config = dict(
    n_kv_head=8,
    head_dim=64,
    d_mlp=1792,
    norm='rmsnorm',
    positions='learned',
    bias='all',
    parallel_block=False,
    init_std_qkv=0.0264,
    lr=0.00838,
    lr_head=0.00547,
    schedule='wsd',
    train_tokens=844900000,
    steps=12893,
)
Each number is 500 + 40 x the weight over its row's rms, rounded and kept within 0 to 999. Layers, rows and columns count from 0. Numbers have three digits each. The size before them is the row's rms in percent of the matrix's.

# down: layer 4 MLP down (transposed), 1792x512, rms 0.0377, rows 163-215, columns 128-255
# up: layer 4 MLP up, 1792x512, rms 0.0377, rows 164-215, columns 128-255
down163 093:480506502531536541479469546502440536529507440513490519516559487435541489464495528527429468477540516467538482533476492486389553465547519524448515545478552519481434484473498466514476499556487494571511497477432477569510436479561526537466470471546536522534545562510466484449455459542465490429466436459554471511522530503513529469517516552469496558490457429483461513513529619522495477494458
up164 101:512499469471491514432523498514465504544626447507494445529503450512595489516512509531508452459483443483474504503563507592436450441522518447592466495555504598548485421488485511524461497489466525468490502497460466491439504423527433480489428497487520459456508531513466413492561521441490509535467447523477479527430531464499513538432509438542463497502496472497454533592518561504465538476532
down164 100:511495488483538546457568494518436441524550458509444518527488538528509475470520478582427518518533521527548481413509505514553435484530499531527473475564467540506457474477458508487487537487475526460495472493552388403486470505519551520514526501549529490492506444463485515546492495492511470557486498485582483515514486565517452514473524488472421499485549518464476467574496475535535461507509
up165 092:491537546518461535475517510461539486475537520489480447533453506542556550528521517466557511507472475558535442472509494505494483514507570512502487501513424515527541498469421503501525525573461474532395546467531484466559480535487517595521513499517493512480509504475533477546449523491501482498516439503449451441472558440503485532488518547571515474530520488539479537581443506472517450453539
down165 093:465455465442541468505461486505493535518511452507464498476469524414477512434461501476452416416453494479524540496527483515522537542490496500538527441494535502442476490463518465530475441526462569530491543448418499450514497480468415489472415487453427448403471523493495536424515540525522482447469466518520495529559564532519489564517497467469469543436471431458511474459504489454537458545495
up166 100:538525534528451491545533536522491517492482507488525509577509493498537512506515496453448579515525484396538516446502538538482521493491499586434574515551469579442474519477550525480491431496504568494414491471507506486510479516520510538496442543565467516533449435544549442436443501538555504451430473503480458550468405576509523516442546481504540590501528455535534464513495424454505490370521
down166 100:478521534448468422536466544488397461431512536490532459491543516506523508527512551469521538514550486476520488513503532465497514430498516488452474529492439523421500573593518527513572472497496507527491528439476575513467461536414553495444443548452407402469461474495553443523435442500425477511495497492465494501516476496471540540453469461490467490512439501456526525461516462464514458561449
up167 101:468484444492534496465491473493495568544499373454470557485472465474467457520499509503519486525447484553495461497540446521518493533456590479504461510536485502472491545513523517544448515546487464477516571472446536474552503462509490504510499538473529515461530546457523525492490498444461500521498527465467490520543531425543519449520467498440524499525530510544544535495522462533591607435510
down167 091:472500517471479533481528512496522446491530522517489485522465567532566422424539499531485502528522549510499494448487471521428476498481559598458487512481473495505474456495543481488472515538464534437545476562530483550521489473509530416510447520496523443542510567534552493474423515487546496451472442548525492471459543498447469525412444560550472441526518529491549538524553552467490471479549
up168 098:556497496509551567475496480514440487510450525486522528507495515414511474510507489506518474542426532571530449493584514537465548578517514499523456539491543524472449495514509415420490510551436523430461530514466463511537569490420456505548479488538461518506565519507538541454471463413507489534564480477501540549482492425514502482498452505495517550451505513523537604496452495524484523617492
down168 101:475528449512533480501467503537500458400560590512499471482502501507440456492497489544572516539549556566416451487562463427499526455483504448476477534455501502485518534466499525521505457451391472451486472515542563532477540520445410518491449511527494452487503502508477479505550578495540519521461556414513468529460557488491552497505526414492515490430538536526468527518518500513487553401511
up169 091:470536523510538437565480478537561481412512506522552432520457494486428510466428514551534502546428500454502517481503517520539510430522505548516471449535515539506441459499485433477515664497530529515459568463529512554551480514482528532517496530497466529417447621471464490530451493514506520584455537587489481537564461366496547467541518450485491510462477516528515498503496457453461501544497
down169 092:495481524513503538484549507504467451480495508528468515481551531510515557392541459525498497469504485466468518429490485482546544511531481489375524485507458512509489446510569493553550501555452514565452544511544460480487472509456528490445505476478529364477443498477543553566482468549447521488547430558469523504470508525513438486483552467485527576448506447490433567428477467492453449553481
up170 115:534454531542510475521445465496483466466460599486481588561482572503508566516526485515559518532432548518513518557433509494516506522556530518529496501577484550582432487510468451484470540493478489480493530508504496429498504452436477557525468407504509496525515494452587469521512508522533502473486485497499580508507509466554488515529495495506443502509516483620550497619498491553601476484543
down170 109:509530425480535459442416497532550458598463559506467552526441574529487474466494529536538447464415433515532432558505519413565507487527456461561552555543563583499467525521461523478491569522486460561534496483544488500471448524520491539502512456475478501504511480496532543472469469506493485439518477479449535494462450476521495476483491551535462508505542544543498459570467517560549478508497
up171 103:514453506544538517553400517543553450428517551510464523489542502538423535526523494506531514443485523518558534496518466465499535532545469478462476522490521519404570447515492506416448542466477520468474584428490530496481548509456448459462570505485498485436541518523405531455477526509493511532538558447510560478518514505498551505466505473512498553456487526560504553507497486519492515527520
down171 100:455490444546470435533522499523477552485454461481497515418469469557549510550503482479543499459471471495546529503502478450533492522426498513433435522456529443449494487539486451505532503500503547475433479516493485528484521507547530498453503524488534543427511430512519498504475546534453485494517520499491461510502504492462541498518493547484538503539441460511465422517505466423448493589515
up172 097:499536568467472528489465485501485487547462575503543500422510529515499521503560476488527428457527558547496546473448481488514483518503460448468450497495562545508513509595496525469491498467518499441449505560536426483569505513479516541527497464513540512601562420495519447477493545512550589510501524578519552494462531575442469510544514437547419509511531483549538523557429479429553466509581
down172 097:519411438468535502487512493465531491516580442524461475490500465469518449462479477525431522589463470447471511548491495515510543520533502572544574501496452509518527465469535493516507500482484507496488501496524564532435526456474508471490486521475447485400451540517472584528497398435460454542431450479486502549544445438529499507480481533450570488512457505449467506429584458548463458571445
up173 098:497522492545420531486510481504447572477538566477501619493466516494499463524501475487461557537455440491587512523498543603497509525461467519504475441447492503494499547469472476485453488412486482597493464501386430499486486501476540525482517506497516546491521486503529490533506502545499526454561474490494484456504426588548458533495476516441477525497530552518475586590438466451545578463495
down173 101:507489491499451535429421514442492504482560542562441594490549506566454531572538457440459496556425499496568549516522512565517498477527446475470456525497537507493512464540489517533518460430493446519516518539466470499431482515514517526569557528454469490553500529432528478570539514505506547424587574428460490445481526535523486456551420520483439481463516511531488561521479459509562518523487
up174 092:613503532436458480516501613470477499437466468460501438498459534537477446477552445476473508503506444507515388534438442478454463474546513519459496541580422447496475428538494519468497476527505515477471503521438515560493488530533533463488589560438507491516480492500529511518497504457502443425528510568489506442544532500549505525495539490483570538486488449523495454479450556537444515489498
down174 100:576514566444476499527591514520520486458435514539490502553541543522522474439475486541487436492477442461521435537486468528458456511554513508517550467571503519568518542549463538469555515441403529461471459523516507525485490563491441493505543552439476537407452417528445455585464504468443439492544510527549437471513485527631510416544558458413456529515513479501552543423541467430493551484422
up175 126:567531480566481504496437515512486464465530455521559507539447489537595462477482476514483536466498452403475518493464471518408473470488526502505588465451471526488497438444423516425501477522477590498495522530493464464499527497453506453483440417436475544504507532462433501504573526563473584581557477513529519500510437551510486509458530519476513526480494507424486480507500517531535582549471
down175 131:473550518444537521473479542474509520476534444448460411489512529466503507563533493455531480529561524555552507482490491479611494510502458470477456533457523430545435472583528497546551460468510422496429486484556544513539527465496595443500502556527497542556459499519476552495530476516514412474436460519540519462509470482452558491517421430549478483482466452532545550505531442506505392419370
up176 102:500495561472539477468487511476527500476488508468484531543523482435497495562479521494513438502512519514494510546485525424517571564452482467473469538513546509502513541521485554517510537509515461506449573433520509531540479545494435515586495560483490459420503429475421450533474451463560486491496498535522457449459553455469455483494509510566534506504485505536490540550458555555502440481506
down176 107:489513638452507491435446488558524455457460477517509495503533498548481503500481466456508466506510544526459531519507424459484603499457437456523508564543424467510579477593508477585524480573517453514480404507462505521489524505471521478481579431489448457545594503510496505474554521458565494520582519496480459453537447419552524497453470510565516492513498535459461470576543535456486435528463
up177 089:470549520469438526508534519557557470470423435457464415492464486487538503516479574433552493465562477457507547549548516481433445407483480460513466495563496470408547497533476576454531453510456532490528467571477511535527527436428561533496513501491491463485485457536476510496546453461563557459455520517459456507549502427457502485537501501476457531476453472468479519514509523525435494559475
down177 106:512479565370537462496530468504589593538448480473465474526509506453461518507458525487570440490525461518517487583538443511504458444537502500496438467511455540429474472479458525464475456546483491520537523538498535486554557505553484496529505493451447515498545537502480507449522527571503564549512513587470523567523464530469591504549476444451415545496454542496461483538483536513545521515439
up178 140:561564551521503420456535459450460395420501515505502477480498501522498456586480437497524526445497541500510483512449483526464531546495529485448498438427485503445491433497497496489521540502514522510468551514452541416531475465472459566517468423401473538509470471544516545543470491539496491496487585442509461556494519532486539436467559525539479504534561555478503507525490501528513463433478
down178 154:540496511513494441505463518483519528518534488507520475555536492518466490456495509456480605530513503579563475477470612444510513511496554517494410515513603504561554553571535526506486460516497523437505516497469543457560514502482492564469492438420554489528453440473487493422426517530565452538483499487517414525546523521393597435519579470550454513508449453471480541552416495532533476458512
up179 089:519542496539496570484526462547496521458550492478500418545507464506520476556425493418459517477530498407501459476518520482512476434515466515481495521470433562518498586459467491486502459481554584510484427509541506485498499479507513538552517473491468457493543516504519536505573549519504554509520477489445425455494498520492463516489556452506494466503528479541497484518483472470493483504481
down179 092:514522487456491439554504453530476485466510506529459443445513518466488547461534438446449523505528563522465501458445560513551520513469517483510588457571492496452428532517517537510524580510509424458551512514482437512514478455512472486531511534463437524453470478468480515440458471485492518495555490456438529474486468532480481463483457479507508501429491488547535475520498530503484509611527
up180 107:562578540535485472509510477518522482536465515533478439476455466532475566468551518455461555554567478504513494547531512513481551505446472443498491507514494498477494506459456428475542495455488412530508526474482470521489509439475500567527530472450548535482467468498530488507495497499561484549541527465478485538481521493460514519472512455479507605488434517488497507487451438529441575524506
down180 119:551476485457440452534487537516515554554488575524465430465589489443547527526448517489467501570517464513540414523491562442429526581490552472481501449549540504515533497473483540572532532546510436530542517449526521515499499443417457505482550447474581493509534416468492526564509527522497529559528450548454517516538566478486506490509593468493487479542522460526475482459480549553473522474454
up181 129:490466479554419467493517546514537453420536529470532507544441566492480481517510495593483528516455523487539551516481495469552539442457529505548581519550535517513531561470501497475413573503466485531531533421504474601449502459531542503502504495449503428445517485468532517489414524473425524472520526547501509571505517511519552524506431561451549481498397542481538500493551437526512490517499
down181 118:525491526477439502483507498432500516447512428463566466538496517500445466515534452593494598544481535493555482501449515487567546496458507536501521496479608477498517544497456511505461528464485483489494549444533543517504495466574529425452491516558528476499551443519474518517448475506456551442501552469474486557481490477417471530502478529461530472512468565476576507490530455483451437523497
up182 089:431449505448485552479555537493454545562502576523457503478515562491520462464558525466521469533541524499504475452505482492513556454484497487466466491473462446485488463497451522497509438502507478510586452499518522486548481463453508509519488519498530598425476502581516487501554467546502495429546573532499459498527549538526478540552547530419515509528531438501527483509486483475456528521547
down182 095:487503583507576480518445535481482466476545560485491459469513506502513511451486493480575526505553504506486464487542488529479458463425506497468491471485580520495450552498478497574456469517530403472539434544455468527476514523503506518457489451470498500544490482470564531487463475568431503431575450508520492522530529515437551470469554544484383530551555441452461451480537463493523530461533
up183 097:511487467484537468464445535517518472592541467477523530486402412427514438493450540409593465460534519547415428486554478471522493512481571411485504505476517477577544454502466429468497481517486528510581461533468502505473513485533505409482425501526512495534459508540484458490558480509481503464521536478532438485525496498575421515455446558474509497497481471576455465549502478558537467470460
down183 094:474403539535481484521508508515438562542535468486521469490505522538501490440496505577535569546477529487502446520494545443460552487419528447553482517457510438489481583496550554532520507496586430515521446520515503483544519468543474554498486502542461500530403554465532495427498542508494551478587498494539535552517450509489444510607455487504576482585509495515496512493541422467463527426475
up184 103:519502500452480486496457465489439476457497485447480524487453500565489526561554515518478470471493542497496445501417499498544571529546506495473516553569472553514455499453505480381406498501535529522467552513481443543521533476466545573440497387497508497502526484491508417438479474552562552541492527450563530546579480456474484424553479478462539542466477470552491606554558485494482495554505
down184 106:507546598435535503541572504436498449478544514504532472565555487476491435593551450544537567476429489536478541546504475581462486569403526477437543536504451521453550533399546466523460451498444523498501544439437547532512514441542584464474545536508581466537478529492523558581429568470505555549541484533517531515493445467512515520527559560473454454542529562432500475489465478475551550521520
up185 102:424417538430511636570536489518469544495493538612553522462477473547496477576485517503525461446568480505427523444531499480513446500540464491561509417492507487501539457505500521441491482581479511553573461443556577579493468575538445462489533484510502484521468482512539474468512534520507487558477507501523509541483496508523450589487462458519495465493495473472430466488494455532462484471510
down185 101:501493478565489539489518438543443580504473466515599478477520509503447560462458510425401466536466461486500537531492493488458462428465529442532477535551500445538441542490438533482468492547428474413435527425531508507490502488499493507454521489517520499444507452489467461462545554565472486512508524552495513496507523479534536509537583502512533520448523503466513456474546491552485530546492
up186 098:453436474568534471481537475486495553463461534530502531562548544504463595538516498513608475575565470442517493465469512470472487481513439547545523517516492481495522559441518472528380520522498491540540488446556503443514511515512511539540462535464529503526533581497575561512482553467513428475482514499477476478493479570521478518458452463476469585388395535511510502524495468502455543513538
down186 089:497523483515455492433442494489472493547506555508476531494530439546528497537532462487507462507509492517483448503471468541535448460490514542528462485576540503542508438545569487509551509465429465528488465556567510517484544494492515568400516530500502574567528519479442463560467492456477529438485565382466512508492543505519549528458475530508438557583556508550504507485419472543485522389464
up187 097:478594459469464500503514513483526419472422490471457545561470477479537423527543505538476477469525489508520509555538594426443524534480462503453540471600521541486419487504514466547509545442507433582539539527482489541590515464491488559484419527510488466520504536526478516521566447491507472475483467442434493468501464424473481454554547495488508530475538491503539516472504536477450524433561
down187 107:568574480536530451494505630493467583505440493468460489511438534451514547532500504455476510545531522559525512533497537459432501542517470570447508428500525522487502405536465519551472488524504452514573516391560416535527546599527489537502484536498533530542532481519541461507561518463542413498548579480475480444510530531515499484474537478514440579498514456509524496499449439406546561488586
up188 098:553474492480464522497566458452464479535512443481525535490499515493552474499554515537527465498504472551471502518492469480510453418562494487480520497389407503546428433516540482460545477482555530508516523510440475570521569507443511491555503425482383467497540507476481495504468517473532477473564515475442457467487515471556491459528560521503515502532513513549463522471582488534547560489487
down188 107:532472534558473509416535460521496494443550508576542515460502517523443497519487499534526454545519523474531459506484468530533515470487454486476608543363495544486530528516527487503516481460520553516518464526444514551480487551459536532490455412469466479491556554527468489553549556483573526490552477465476482485502460534463496496551582496476542561488544520535477447432531479549535537518552
up189 097:469448476478510469399465536502562436487512535456551513531459446460496515468538488507473532529550479510562437488496479521486545526529504494498507479489397479567507505439536456484500523558525403474465515573544448474484546391558513517553497482505498490485469406496508496488539496432487497533485395522449559490456498492544476447518538446541476515531591539506537473537508520559556515496471
down189 092:488580534476471474546485502485492489506472473506451438466481502479456472464440478575514543401506475516475510510489460545565555492488456463453519416557552436493494556557428447497477479543494517494480475508483488476433427500592494477580439530561527488550462520565554486444535466403509546581505606535475509500504473525441506547529467460554493458510480554497513557456551509493522545449475
up190 094:478474520510466453530571467488535470542508522462483516471536472452502512489492449498572514510579451498467463512547514445497459461535526496490549532532516494438510405539481513465469468502498462517539510526548482479598516459478437548512492507517546558494530507474537504514525496474514534538562555613482451502483510484511516460463546487471531464519447444499507523538597519568502532504513
down190 096:504511590498487476514478508467492541467532589507465476487603446474523518481514500448561499416478549518550472393473554505453462452498538419501519450516522534514546509474555500455552458487455525435519518502548526498503628444433571555456563489598455438516479527460493483432487545464552575482491477537494462405470547481453548543533517526452512525520496432509436442493475499559517477452471
up191 106:518576503499497521399596466444529391480511520527510512459428508497492408527480459447501488437540525513496526508543479554565555499552508462504528514499555479504576453505525601485511549520542524469469523504472538459507536495448557491594469544563453480443488517555455544544491478520563435444535512530470545492511541539525472468442523509520500588557482508519518536472462450485451520465496
down191 115:447460415507455509465544475461566478501481498483504442474477445454565507540409548503503493496528544518493487497454492480497558491529519502555547480513496564523520478449460481491494561477528505521525500469478530510510593494485465498464531499523477494504508531476496466504475474453468508484559430544464469487517533540574494481457533520439481545504519499541506480528425503510499537484475
up192 097:509513526530564481505572447473509512493466468514528443530502500464468525516496464495502475470575464541488520519495518478520490492528474420479525486543498392467507591448474472563543529456508416484480540477513483521491504416492502534531485471507540512473450504485488495518508528501563449496521448498490513445540494457531516523508504479501455510518529505433539487441486497478444492446516
down192 090:526506447477513490526427563502486480520539557464481577526520467576522457450488599486518513563459535474492476536452466523495488533448466543544493531429543579505535384550492544452488442533528529509520481473498493448502491609510451408440528533472501502545525482504486484445504489479451529469488512565512473550437478526498537474521503492418483483490479505555490511502536526524549475543441
up193 107:466547452444478547574518486430444517516478466533522569500475557539427542448535507506478575474476561452526485525496458487522511579580528510488505520495562473482522525482526486443506453515483574485493489529560534427553590531519487543480552495499443508470526464493502505464462562446560494371574510522491479480449507502521465517541447514538499463463475493500452491453505446555529502520543
down193 108:456569451466514420552498522448452516478512458534462499447502514565451478416479539494456532466484572554559413455517476462514454532511398487496473564459584434462529560554544457467549440516497521476438454530551533492500492621440502512451493510445474474511516575430475541540500532533493508503448559503513541502542491504506582525558448465450494503509545474459453523486485453502447490512544
up194 092:534554435526506507482527521515474556487504471499517443488470568526507513642526476476556481584436492495501447507452502535484490551559517547450446504432478488452500471469520554539492548502551500493451504550501518454459548446506402507480509534606499471515478495504542478517582527497469541516557453506513467560506551457432478516478505470545524486453446526588451503426499482535581459481495
down194 094:484518564583492508541484504515500549479451480569482499445505469514459525540566536487434514517408484521547594519486497465501560653482479527556499510526549439459501631459538636580503507556539491507441518456500575531544527512498526516499526552510520453529421460505480564478449528490544530465467500497483458489502491463540520480549474547556528487431480493467500511494509528491409463489540
up195 112:454549476475482511491502415503473487561504478528527564461417502506475486538581519463475485447514541516471489523497578503512512539479549506540586458506548428502560484473482443486443440501498559515490496480495517498505487490467498466551514487486472434504459490541500567468574540497501458601520478453470496479512505481498534521543566523538505482497518534439500472541501533498498498449551
down195 101:476498575489476453500446481497507507492475510529497467465538541467454532510534481484476416546526552450549557497499461429480542579532497467517636423519566466462465525502521470527523510483487515548477475496504573551472473538513470543516553486547434474483501526519543506511486466431488427486558489495527482428433509472540475478549465537495493512445519445437532433460569548522440428497585
up196 101:524442510451456426479487586490520457489453504448505495485413482504459476494486493506545476461587523447479452481473494500488556449470405525534461497507482441546399433500524497472519488462434496526446472539468476552524501535465587526601493440555516495554448546529486575462449448562540476517535441508498418468557470465490411481500490446433485544549471490556490509531532540493452456532481
down196 107:548472553541579507449507549473523442550460492541597483511512452524519475469512514484509510526448533404537523487444587496541457551511510490522495430504482484537427511526558477467475523494507478566434560505497510535485485580463548504487572472477477526540486527481431443484451469494495429555504542581499496488525425527543481494505512503490423499513427464505496599440532519488495467446491
up197 096:532516589557512414496512491534544426514513477501514514500536489505515549481523538548531466551540482563484507477542481460503541524489458464533560464488466482470493529547545543534535482465509475576501490418442512511470477474417501556535453458528622451515558466471618478515470448499590514508472490423549425507491491492448503483451506462561483555537518475451525419504434504549497546480529
down197 100:504502412462499548521468459508491519520506472549476505415513534511447503510484494527504552500531495561534502494507520438495495572521553400479385534438552573559578538559500542531515436463463514546458539464488522506486492507514505551549532500520564465531485495503499521454458522532555495464403431483531481524538559466434471484539455499501448564541518470497493438480486478449455521421497
up198 093:524474505382437455488481481525490428517500488488523563483460490554482528543517496522489548535465533447498468483525525513510529519425550535494525533471532496480505442508476461463502496491527569483496441429530459474539487533546472510480611516531562426577391466551489483471542507446480517510578520481539462520540501586445553477539485510550490472520474505449539436553505498478522488491528
down198 086:551491537531556580474526543475497489556487508529459466534488513512542447600490516496499431494468488516500516478448537495487495500543437541504595470577501571498531446499451538486512505464521516489525457512514443499490493474457444547468494488534518578501523458501501403545550453477494457536522464519512544628441575529477487529477495481466606475474508533529474553481435484459539405493473
up199 118:519399505523455489446447511398522489499558530468480501478476565473533449484493519493498495483472477472524494497459585454511506499493557395560499542505555546553487527481509543489542532538498515520531555391433589482437486459473529573480497610470547474476551468523494506597498563473492545442521567501528535522554525524500571479543528530525486463568520528533535502516472571509511451492502
down199 111:500508538477407459474482442474468484418511539424541507456500510436546430531535520515491524578535472566481531472411499436455512537548499537487484571489553531452530484417542438472567553503414533533483497444535511505520549450491512578504453491505535447541535489564538547584546503522520560435502561445529505450554462484531536522554498518519468489554458467478628482484509551512481436532544
up200 096:476457496444473502486456502546433581433576492469413501460481514470502497528445509448492486540508430519518498481451469490448519458557528508493520489479530438485589481532519518582544518481511526462458482476459528591507505450486423564492486565490516500527527508546499556502506463539489512501537559437558542407424534558469468550521614451518494448512558478425465522484485386452510529505468
down200 106:465532477550484447446529513584531576529513552420442410542499488427473459499567554539507464479480471510527463474514592462466555469490496445448579533486588537505486547538539482560493549420484487507503512492456471528511539496493508516490555477505462521473503485482496494459504469540433557508542499470589510445491492483534417536582554567441520479508541504496450508496491469464516492478488
up201 108:550580522491519508475478517498562497450503510555461515526405499530456539457492480480510458548619556493516417556501459448518517508533518526425434401474499454482459516464481450536527498468543484553533453522523497483478468558502521526522528581529498514427499481473538509492530482432586508570551629608519468488514496499455546506431463497488540549479492579463479474409457443540381516503456
down201 102:513547517482514488501464518554499471496491415456479439564548500524424552509557496530591527485508460482534429382535525456462472527501510495469422525475498450535517467565540523522550477477530460514530496514553577535510474534484555462498523560561511500521552454533557486445515464510466520508489475465530413471454462448434486508418479533507462418490437538536469454525392465489467446497413
up202 120:562457496454498510513443475547516536444475491549501534538434426538488551504523545435474484483502463479509456513542452470503521495479556543514471446515461536567424458539458455492498460544548527531436423437478506560565476529504484520502375448552522529467455447510544471510580469500534427511587454517518491477503538506540444535533461449499528512450434514470436441515537481495495541461429
down202 105:527476520493478518478447546455495479459490558457461497523481506522497489498512465489484468524552522486473467498519460519476508502505468539541542586550468511491442485498508521524483588488483485535548534512487488462492525459516529557427520474507477457493444556436499545512444519596508505486509520523452560556513470429524524493368498459575565464458536492563457521452577473518473507626553
up203 105:552507464525478493515520542526481508518472441414494457481561439442567506493518430509484570481500475569439484549481537562480572583491495489452572545555431531475505526539470559507559487515527497466516551570527504449515543559448484507538472480477536485504531490525533518479524490529523532457479497494540477524489476531467507437468550519526584451485558536497456496469514474501605531473475
down203 110:498552499528523548493572482527432537512517466393484472484501479615509556497501469524487441511498514556439487529557524444522579531488454484451517562518507467536527482507467470604490500503501492524463542542464552360469485550439495469508438505577523523403592492572510557503524475515515581455520425526517493497482452433483527478527504454489501436475536489471492492468538467474534488493519
up204 094:455498521488440494453429501514421475507545550523501483552445512553505479434488476509485504563525490551476517381506484485486479502480516440464551500416474522489516447478531541424497481554576461550515393496497552530513566503554526570527466524512492522562448457469522502444473536512569493470500517501463465479441443451554592552551417516597538413475446568482525537558529500466501457484505
down204 087:541557444480553497472465518479533494497517450492536461557568533449390497532530526549477527518430491467512450521496453500573537442514476498564433480591509498499519484525511500566498521500476447421499491515513480496451428468401439432522517389462522413481487464527464512507527544606484574487517497421473516518509522576498550460421539512433515594556502471504483495474539524492454482509496
up205 084:476505552449436478542437583463491507446430454412452517543506427462496537477467475534456460472513472550469454472497518515482481543487496478523482513453478419509502514426570543427491510577480540497527549547520532550474442462450546495528538495571510552436504480559573419512527516530465442540495455471447454511500529503525484545504451461442467499460491555465541535499525456475477581455488
down205 075:515556502521498456505473588549494526511542584527471591524518567531437476514475487538552529471501484519488489467448468403540500459488458440545515462524498489525562510448604479543520485505472463542506528495468518440452452453547535539477481445469519464583437463466497487478494557438517445454485556455527472455478510486454550473563489584528483463499525424437497438489519613490473496552535
up206 103:541523531564495537513560516517451573469461568524497448485501508519517516521460507515532500500468510437518447523494505450514508531537519530443509541484516502578543581431452495521503490539489581527482443518534519508491571521455499590535449486519520561553472523584519576521482485500502419467553504424519523513456495487519502550523561436491456585540518496547497557504559428501533470502516
down206 106:540529560436533486505579562498459552472501491544526568487533533443450549449485514418547546540507464383525477487566415591543444463501530486550445530533559509548598434435534589505560522527473474500471468533469548520440424495461499587522529494444558536519498490551508511574494538527531484458441512560588573504444530492573499497499598534532537498500540475481474490485440487478518503499505
up207 096:422475473510465526454513415470516577520518504497503559543505494466472466553465479485578495508407517487540409479551548479536543554486530593537531462503507432505477435496491518498486455523423575466644524517536466476529474472513513529594562517512455471494493455404483532489528508492466494436555522517495528508502489558493483481552477488514422519500534543429436497447461499544466501458536
down207 100:481494565499515459502509488569463518504508522479513498418572533556454497397463557540464466517385487532502464467471492493554509525533484489466484532385555565524453528475525507561539451441466475475504465535510541447487511508408484560516450489512529471482490513519452587542417506522472466576475483519477411540574431475525495468556466451458519524475525534504450524572532542482516449491435
up208 095:439503473459458439551440517486476468549516515510462519491437511542521498504560477487508513517489430475494499402398464586522510511437536454504488517517516489527530480478462509498473490531486568505430475561536478500510460509499464512574506502490501576453485578547465537506556386483558486544488536572454541496477484512429500537524425459438479546540521521466546467478538469511483425514554
down208 095:512471532516566520476469562538509536479494550538503515528503419535505524471550484508518447464543479475434465549425497528504527472463484485512550463529546538479491478512501561465484567536552441513530545487451451501513514473463539477464479437532506417574523546526496449478518541489526495524527501459494477502530510514474471487497544474510555435493442507426421505453515518496443569473495
up209 104:517487493423522512463509520451524434521503521444508556472493515479510508525513528484507498468534500547467573498515542472540485448548594478517533512491442483506493497529571484515440551536519559503554556492571521476563593502486462493519517430452470512545481508516395515583450511551483497474456522476497609487577551532528525516478464513514481511476480480534521455542510475452538522435481
down209 109:530488468446482501518507572528523510457505452532488503490470469483448401475493522521521560535483540559496558494450571496554416491503511480564498542482542422549545556504579488531472498512523483477516489501495506565558453546491529467496495454517431514530560410473421494569539480510491486459437526544557555518502460444496408607474485472472472509460527469487536466472465466542466449451440
up210 107:446463507372432484539529551469461497563553544447472506504535552579538476538504488493532565573463590448517420484456502505512512526555503500499447508415519477421469375475528533446480476481501535482540510537511466406485471516507485434405533550448436549499529530543548485527534485457462502495490503543473475556495520453481504449493479445455509506467470503553491477553528541537511486498494
down210 105:512416481502552474455439579543457489518462523517410540564551506541580463528511530465514503495529536462471564495463508472490473537525499433487562444530445599510499531521527620517527570587504488443518508482483538475503497493496490552512412489495538566535545501445506521525492483515494451451499520509499501517424414513521452505476528539473485525510486454486496512541496515495562569570531
up211 107:407542461543507478558501471522451525453453468475513488529489506480501536519525490488560512479492516477511553488458456504455519486440553544515452523524470446538543536525580542473513512517508472426491492452462523516482537433447545447495471481516486578437563531556476512534476437468457464482492580563516484507531548507547525471547501495454503503473460471493444518511485525495460472445497
down211 102:488526548510525485507502475541479561548461521517449522516490448486479546462424447516534428517506513539494592525548552491479503536427503515474526495477470456573552495476621492430471505525445545453503474531472510526459505502521527481531492424468511543515571516536580509518407452481450461498408525495483504452523495440539499488558505473535524494485470449485499465518408523514519552453469
up212 089:573489469497417459550449526456493541542504501478500499436476485528520464480464518495494580490493536498462507443522517477504510542455484409510543504472424490432485530447424598486461446485522538486533478489629539502571503443538438495423468551545486520505494452530404438500529467469543509456443597496482477551504477454463448526479514555492497458490499476422489454507483519502533448449597
down212 094:470529562596559544449468415484499511457462474473545479500462508542521479552566493508537497508488501445450532458532474496517507444482452486541434517501490570539522489541482469522496564540479437608546480451496467573539547527551510481479464401496507548439550562512521529522520544538547581447584481512514454535499447509533483422467485488498490477523495519482477475399434517557533523503513
up213 103:508487530482505500437474539516443482459488504506527555505474545443507536461501472467554425486487486479444463520536451501532465597523589554535478510469476486511502485487443485483576497450443523554533453430516452471445528497500545495462528511500501396484438439459486544514486504493512545512555465501502561465478491394489512508449516447449507594542551485487524488529495526500487506466450
down213 100:511470520507419476477486524515444518496449431545474475466485538500463577467527486470479439551461503550472516531407485508481510528554470494508495508564571464533468494419559529539466499502462464493500485447520488520478472497537502452488517472521442434534490498499545528556420516541497531480481476507505487458522514523567477538548554472507535527548493569473489424455516520532583443489492
up214 093:562511476492517444480480475544444531472486545433509499534563573559523477493472522495516557512507483527484478470496463487522575482545473467428459501552452534487514436526458438451515518514481542503569452598494482502532540492580492463512491513395445532521544432505455523554503494517438444566594561499497448480492529495460535430470523530478426511472523481546445469492549540513483509491556
down214 097:498558570490462477496513516503414497499402503510491430425509451469440512485559483532486514479521485574506582508521571570533497533446465536521505516558489529538452547502482469528446568549460470502477514485515450454515513527528460527472479453523483500483537477519441497511576497485522524564552556473535410464502471550485495496474535495462493434410453473548497512458490570517499514525499
up215 097:586477480584490475503497496533468518494501425448583511545529511454533585503424568547509495496480440476567522532511558597493546484437473468460505501452540614494539508479458542430439445551528537515480527545551484509519471457555515583553482483543503526420530568473528461497527479463462442517451485489489559503529496492556531474554487500460492485504513526530457528537545511491462496438446
down215 099:573523531529525505494515428480425477438477477532586475513453522468443546468549516488509486524607507464542518526482557530489479525482481482495487487519446468509534471539512479483486467473507527460424490437538525494473456524449528474535457569471484523493502532547534521505493498526499515474418541552507510461512425541572489518491540570477553461495493538524476470506474507534510477461528